From a checkpoint of a small transformer trained on Wikipedia.
Architecture: RMSNorm before each block, rotary positions, biases, untied embeddings, normalized queries and keys, attention and MLP in parallel.
Each number is 128 + 24 x the weight over the matrix's rms, rounded and kept within 0 to 255. Layers, rows and columns count from 0.

# layer 4 MLP gate, 128x64, rms 0.309, rows 107-123, columns 0-63
[[170 113  97 109 126 152 103 134 115 147 164  90 130 133  98 108 113 126 147 120 126 133 102 142  89 132 115 145 134 118 134 146 117 133 120  89 122 124  87  74  95 146 197 136 100 142 107 158 115 125 145  94 122 130 109 131 132 113 138 151  96 179 144 146]
 [153 170 116 135 132 128 134 126  90 127  89  76 139 157 128 160 144 109 168 121 101 116 146  85 157 132 101  88 161 125 156  98  96 157 149 147 117 148 112 120 132 109 170 160 117  94 118  99 106 101  90  89 131 101 123  71 162  78  99 100 119 143 144 127]
 [ 73 136 125 133 107 181 115 151  97 127 131  92 134 118 106 170 114 142 128 115 132 117  99 106 149 134 144 144 101  94 163 106 165 141 140 100 171 105 157 100 123  78 169 114 124 114 191 143 125  95 155  81  79 121 140 112 107 102 136 144 117 129 106 141]
 [156 143 101 130 119 166 146  94  79 106 130 100 126 129 113 136 146 110 141  74 122 141 108  96  92 162  89 168 136 152 108 112 155 151 156 129 120 162 119 125 105  90 169 152 122 123 136 102 140 123 134 111 116 115 140  87 113  93 124 155 138 142 113 132]
 [141  79 137 107 144 131 149 106 136  92  58  95 164 155 105 119  88 141 143  93 141  95 112 137 160 106 102 136 141 133 117 119  97 138 124 179 137 101 114 140 113 111 125 151 130 157 150  91 126 161  99 113  98 187 131 146 115 104  85 117  94 123 103 112]
 [152  95  71 119 105 118 141 168 168  90 125 105 167 153 102  73 102 124 105 160 140 112  48 112 122 118 119 155 153  75 112 116 103 126  99 106 112 160 104 131  67 142 129 137 168 106 145  99 119 108  97 127 124 116  96 111  95 156 112  96 130 115  90 102]
 [128 121  93 138 104 159 100 106 131 127 112 134 143 132 155 160 104 176 117 112 141 103  93 110 140 106  87 145 120 167 161 139 111 152 107 114 147 110 137 102 161  68 115 114 118 144 184 135 113 144 173  80 107 125 133 126 122 112  99 109 120 159 107  78]
 [103 119 114  98 128 168 113 126 117 180 133 110 117 160 108 129 176 109 151 102 103 163 146 142 112 126 137  66 118 110 117 137 102 151 133 145 114 116 143 152 118 137 156 139 125 129 144 111  92 123 130 145  97 122 145 136 137 145 139 114 115 118 113  71]
 [160  93 106 155 162 155 116 116  82 132 175  89  79 115 170 133 124 121 160 157 139 142 139 172  88 117 171 110 145 115 125 111 126 159 119 114 127 111 127 161 162 174 153 143 167  68 129 147 175 137 189  62 121 118 135  87  97 156 136 120 112 123 135 139]
 [128 117 133 170 125 159 146 110  96 120 143 134 117 144 135 148 131 102 106 124 144 121 131 141 164 136 143 106 131 135 148 121 127 144 128  88  91 158 117  83 100 144 127 109  80 141 125  78 159  93 117 127 105 105 127 123 154  96 168 147 113 167  85 138]
 [123 116 132 145 125 146 120 137  66 148 132 139 137 193 140 156 139 141 178 118 121 106  99 153 148 151 140 122  80 101  83 137 130 130  92 123 102 137 127 115 147 139  97 105  98 110 145 126  67 150  98 127  79 127 126 157 143  81 121 124 115  98 102  88]
 [111 132 144 106 137 124 147 135 130 161 165 145 121 155 126 158 133 118 156 119 144 107 121  97 165 160 125 188 150 124  93  88 124 153 112 108  98  89 158 178 133  81 134 143  94 120 132 107 130 115 113 121 115 113 155  94 111 125 128 111 157  93 119 117]
 [137 130 113 125 151 113 116 128 135 102 189 150 140 118 125 135 153 138 100 134 127 111 143 111 163 140 114  81  92  93 156 150 150 138 136 124 131 129 124  98 155 121 117 103 103  93 154 112 108 107 122 113 126 145 130 127 166 137 143  72 135 124 117 107]
 [136 156 122  91 187  93 119 133  98  90 141 131 147 157  89  49  97 192 122  86 123 139 151  95 166 181 104 118 141 160 104  99 154 131  83 146 164 118  97 118 103 124 147 176 130 103 149 146 148 114 140 112 121 119 119 128 103  96 128  93 117 139 153 142]
 [120 105 119 121 135 146 139 168  90  94 128 126 123 146 116 111  88  88 151 144 114 117 185 139 120 134 144 115 182 143 120 132  99 114 147  71 107 149 150 177  89 145 147 153  90 155 129 135 137 146  96 129 140 143 112  78 164 105 114  86 111 109 128 162]
 [145 126 157 116 108 125 151 199 118 159 135  96  90 107 147 112 181 138 143 105 141 160 103 169 125 139 118 151 129 140 131 125 148 119 102 131 134  92 118 154 135 169 128 130  95 101 127 105 144 106 146 131 137 124 127 125 101 113 167 156 122 162 113 120]
 [170 103 151 123 148 132 133  83 108 129 129 111 137 155 125 136 116 120 136 105 175  94 144 142 146 105  96 121 146 162 139 116 151 119 119 132  76 141 165 138 117 128 147 132 108 112 132 174 148 140 156 134  94 103 123 127  89  84  97 165 153 116 117 104]]
# layer 4 MLP up, 128x64, rms 0.391, rows 107-122, columns 0-63
[[138 100 138 149 142 128 136 114  92 189 146 162 154 130 137 139 158 162 152  92 140 110 107 123 128 156 124 162 128  82 104 159 144 163 166 147 144 167 138 130 106 124  93 134 138 136 159 108 180 132 141 123 115 100 144 100 118  89 128 165 146 146 156 119]
 [166 144 121 100 143 131 129 148 100 142  86 124 146 140 138 145 137  58 169 101  71  84 129 147 155 158 109 142 116 133 104  98 136 104 153 135 143 120 124 141 103  88  97 155 105 111 121 122 105 141  94 159 142 111 125 121 161  80  88 141 117 128 165 118]
 [118  98 143 160 144 119  96  87 123 121 106  99 148 123  90  99 121 131 125 129 112 120 143 142 139  91 122  67 104  91 137 103 176 118 101 169  98 170 148 105 163 104 143 153 163 103 163 112 160 146 132 126 126 143 142 121 117  86 124 145 106 108 145 119]
 [120 112 131 138 119 138 120  99 133 123 120 146  98 135 159  99 145 145 136  94 140 132 127  84 121  91 138  97 112 128 129 135 120 186 123  94 132  92 146  85 177  77 108 164 153 107 142 153 125 147 156 152 137 184 134  72 150  84 119 132 130 119 109  76]
 [135 160 106 153 100 132 139 130 118 129  93 139 135 116  93 118 130 101 156 154 118 159 142 111 111 135 126 101 152 111  54 150 180 132 111 116 102 199 148 130 130 132 158 135 156 140 139 115 127 134 113 134 145 120 150 149 153 129  79  91 158 116 117 102]
 [ 91 139 132 100 106 129 107 144 151  94 122  92 153 103 165  70 113 148 124 134 116 148 122 129 118 124 133 180 138  96 145 156 150 112 155  94 142 106 140 133 102 155 147 147  92 133 104 126 134 132 113 153 136 126 159 109 127 159 119 102 136 167 138  94]
 [172 118 119 137 144  94 142 107  89 101  97 104 140 132 113 109 130 121 142 168  97 129 142  92  72 122 154  93 157 144 117  97 107 123 114 157 125 153 123 100 154 160 131 174 172 135 140 122 146 149 136  81 184 102 119 137 124 127 122 123 123 112 124 139]
 [110 149 123 117 111 126 134  96 130 141  99 115 112 127 137 173 125 137 135 136  86 144 144 122 119 138 144 129 160 146 144 105 124 110 109 122 119 154 113 114 108 109 141 118 126 128  96 116 134 105 124 143 113 128 126 133 139  85 110 122 151 117 149 147]
 [150 131 138 129 138 134 109 169 161 109 121  97 128 124 161 147 101 107 136  91 144 131  75 115 139 117 165 107 120 122 128 189 130 103 112 110 129 109 160 117 136 109 110  77 103 163 130 162 127 127 125 148 151 106 121 149 139 165 153 102 146 155 133 130]
 [124 117 151 103 121 157 104 122 146 142 131 155 139 124 143 119 141 146 130 143 123 118 103 124 101 106 149 126 110 118 137 144 155 141 123 142 148 133 145 154 183  84 115 110 134  99 148 123 134 126 104 129 145 124 137 102 112 144 124 116 150 131 148 104]
 [141 111 114 132 147 150 176 104 136 110 155 128  99  89 122 156 123 115 108 120 164 138 141 137 112 133  94 162 163 123  73 135 119 125 124 163 117 116 123 127 140 146 167 126 142 140  99 136 151 147 154 101 100 122 125 108 125 171 146 124 127 128 152 148]
 [148 167 157 130 120 131 147  94 143 161 102 139  93 123 154 146 125 136 160  80 152 145 109 128 147 109 141  88 133 110 158 132 107  86 144 127  57  97 111 151 124 143 142 150 126 138 102 147 150 136 120 134 140 115 117 167 111 124 131 131 158 144 145 166]
 [ 88 100 149 129 139  86 184 116 156  84 143 141 103 134 124 123 109 132 136 120 163 119 116 116 103 118 142 143 132 130 160 154 110  72 110 101 111 104 101  94  84 152 118 182 116 154 102 161 131 134 132 153 145 157 122  72 130 143 104 155 145 116 139 173]
 [139 111 150  99 122 148 120 139 157 132 114 137 134  99 144 169 210  91 185  78 139 127 146 178 153  91 151 135 144 171 107 115 107 136 153 131 147 152 119 194 153 118 170 138 127 135 135 148 152 161 103 165 132 128 163 108 138 173 147 167 133 122 159 113]
 [123 167  94 162 108 131 170 103  90 133 100 107 107  91 135 145 109  92 125 141 151 141 121 111  90 100 103 127 128 135 141 101 143 142 156 128 102 139 122 132 123 103 138 126 111 128 132 105 101 110 176 121 127 140 113 135 136 173  93 123 156 123 135 134]
 [ 77 108 112 139 149 154  90 126 125 153 129 152 160 129 104 166 119 146 138 168 152 127 143  90 142 157 159 127 107 148 137 101 153 147 127 124 157 109 116 122 101  94 109 182 129  94  96 150 144 143 104 132 119 126 175 131 100 139 105 125 153 112 121 143]]
# layer 4 MLP down (transposed), 128x64, rms 0.168, rows 107-122, columns 0-63
[[164 136 121 113 147 147 122 145 153 121  86 137 121 143 161 144 152 147  92 183 107 170 106 150 103 118 128 137 145 154 178 113 140 149 121 130 137 147 105 136 135 145 143 122  90  95 115 140 128 129 123 130 116 174 158 103 192 155 111 151 107  73 157 102]
 [169 170 135 150  99 113 158 115 118 102 147 116 163 133 131 150 128 148 141 106 139 112 118 102  94 135 136 133 148 144 135 126  96 167  94 157 131 145 135 118 121 157 118 133 125 129  82 134  22 134 125 179 152  95 145  89 108 139 139 168 133 126 113 119]
 [185 162 145 111 169 140 118 108 159 143 121 123 106 128 134 102 104 123 108 168 154 100 142 123 107 150 177 124  92 134 118 130  99 124 141 166 147 112 168 106 122  81 135 131 127 153 122  95 172 124 147 155 147 186 116 111 152 123 126 118 192  82 148 133]
 [103 135 125 136 113 104  98 139 128 164 127 135  98 151 109 126 103 159 133 108 157  81 158 131 129  74 168 166 106 191 175 144  99 153  96 133 126 158 147 124 162 110 126 146 112 117 150 111 126 164 145 153 130 151 131 154 119 119 118 151 100 136 155  94]
 [110  95 134 134 139 136 128 124 139  89 149  82 150 129 135 120 130 140 107 142 112  99 115 126 112 136 126 157 124 142 104 107 106 112 165 131 154  97 151 182 136 107 101 101 124  96 164 148 129 112 117 114  63 169  97 130 136 132 140 115  98  88 117 142]
 [132 142 107 125 117 118 121 115 164 109 153 135 138 154 149 121 103 171  81 150 132 111  93 163 130 107 152  96 146 127  77 179 119 134 175 126 107 116 125 103 116 167 132 122 129 123 131 134 137 125 117 140 170  75 141 116 113 113  83 151  96  86 111  96]
 [103 180 141 112 124 103 148 127 124 123 127 130 121 127  81 123 124  64 123 161 127 136 184 161  72 149 138  86  97  97 134 130 125 114 160 142 127 141 132 156 111 141 154 135 128 115  82 123 138  97 106 169 154 141 116 105 149 139 132 134 111 125 189 172]
 [117 120 121 138 142 161  95 118 113 132 155  99  92 140 153 119 144 120 165 141 106 140  98 118 100 112 106  77 132 108 122 148 136 125 128 131 110 125 156 117 108 145 157 159 129 133 113 113  63 173 131 144 124 115 151 144 104 158 142 140 129 147 117 136]
 [ 88 125 107 160 131  97 133 109 142 145  89 166 105 125 107  87 147 111 122 144 151 120 123 143 122 137 103 145 153 138 155 131 117 118 122 110 123 133 154 121 128  97 124 111 104 157 139 125 124 102 116 103 154 161 147 124  89 136 155 149 103 157 148 104]
 [146 148 130 145 140 109 114 154 137 132 159 119 141 107 141 170 132 159 184 107 166 143 117 135 126 122 117 123 113 113 149 145 120 124 129  97 129  89 144 160 156  88 142 126 110 124 143 125 120 135 125 104  94 117 119 123 114 173  76 107 111 122 142 149]
 [123 142 139 123 129  99 158 105 143  99 168 121 118  87 125  98 114 113 124 138 108 106 115 137 172 101 114 155 142 121 117 118  93 108 152 162 121 142 148 152 127  93 118 133 135 129 128 116 142 129 162 110 110 149 118  81 160 152 115 137 113 131 102 155]
 [139 135 150 122 109 120 100 107 130 131 115 136 123  88 159 121 173 148  66 137 139 113 187 143  98 120  94  99 109 122 183 135 104 134 105 105 133 161 126 115 128 149 120 107 140 122  77 122 136  96 130  99 105 102 101 138 148 152 114 155  84 138 103 135]
 [127  76 149 131 138 111 104 108 128 105  98 138 158 103 142 100 110 101 140 119 134 126 143 104 111 152 107 151 147 135 114 128  93 134 115 114 109  80 152 129  94 131 161 167 114 159 117  79 138 179 127 146 128 115 149 144  62 123 158  91 113 123 134 163]
 [122  95 158  74 158 136  91 131 149 147 123 101 108 125 147 173 196  83 104 121 160 120 125 183 101  76 148 143 134  80  84 124 130 105 151 138  93 101 178  92 140 137 134 128 111 155 118 127 106 152  76 124 107  94 119 104 155 137 106 165 172 147 135  96]
 [154 106 105 150 156 162 118 151 123 121 158 100 128 140 116 148 117 151  90 109 104 113  98 111 122  99 119 136 109 152  60  77  91 145 132 134 104  94 152 115 135 134 135 104 136 139 142 142 123 135 137 143  96 125 132 166 157  80 147 120 110 128 123 131]
 [140  92 163  94 131  97 159 152 145 104 136 117 107 130 152  85 121 129  90  87 126 115  82 143 104 104 105 158 162 112 119 145 133 114 147 144 113 129 118 159 102 158 133 140 191 146 180 117  90  93 159 133 101 116 123 137 132  85 136 153 113 140 112 122]]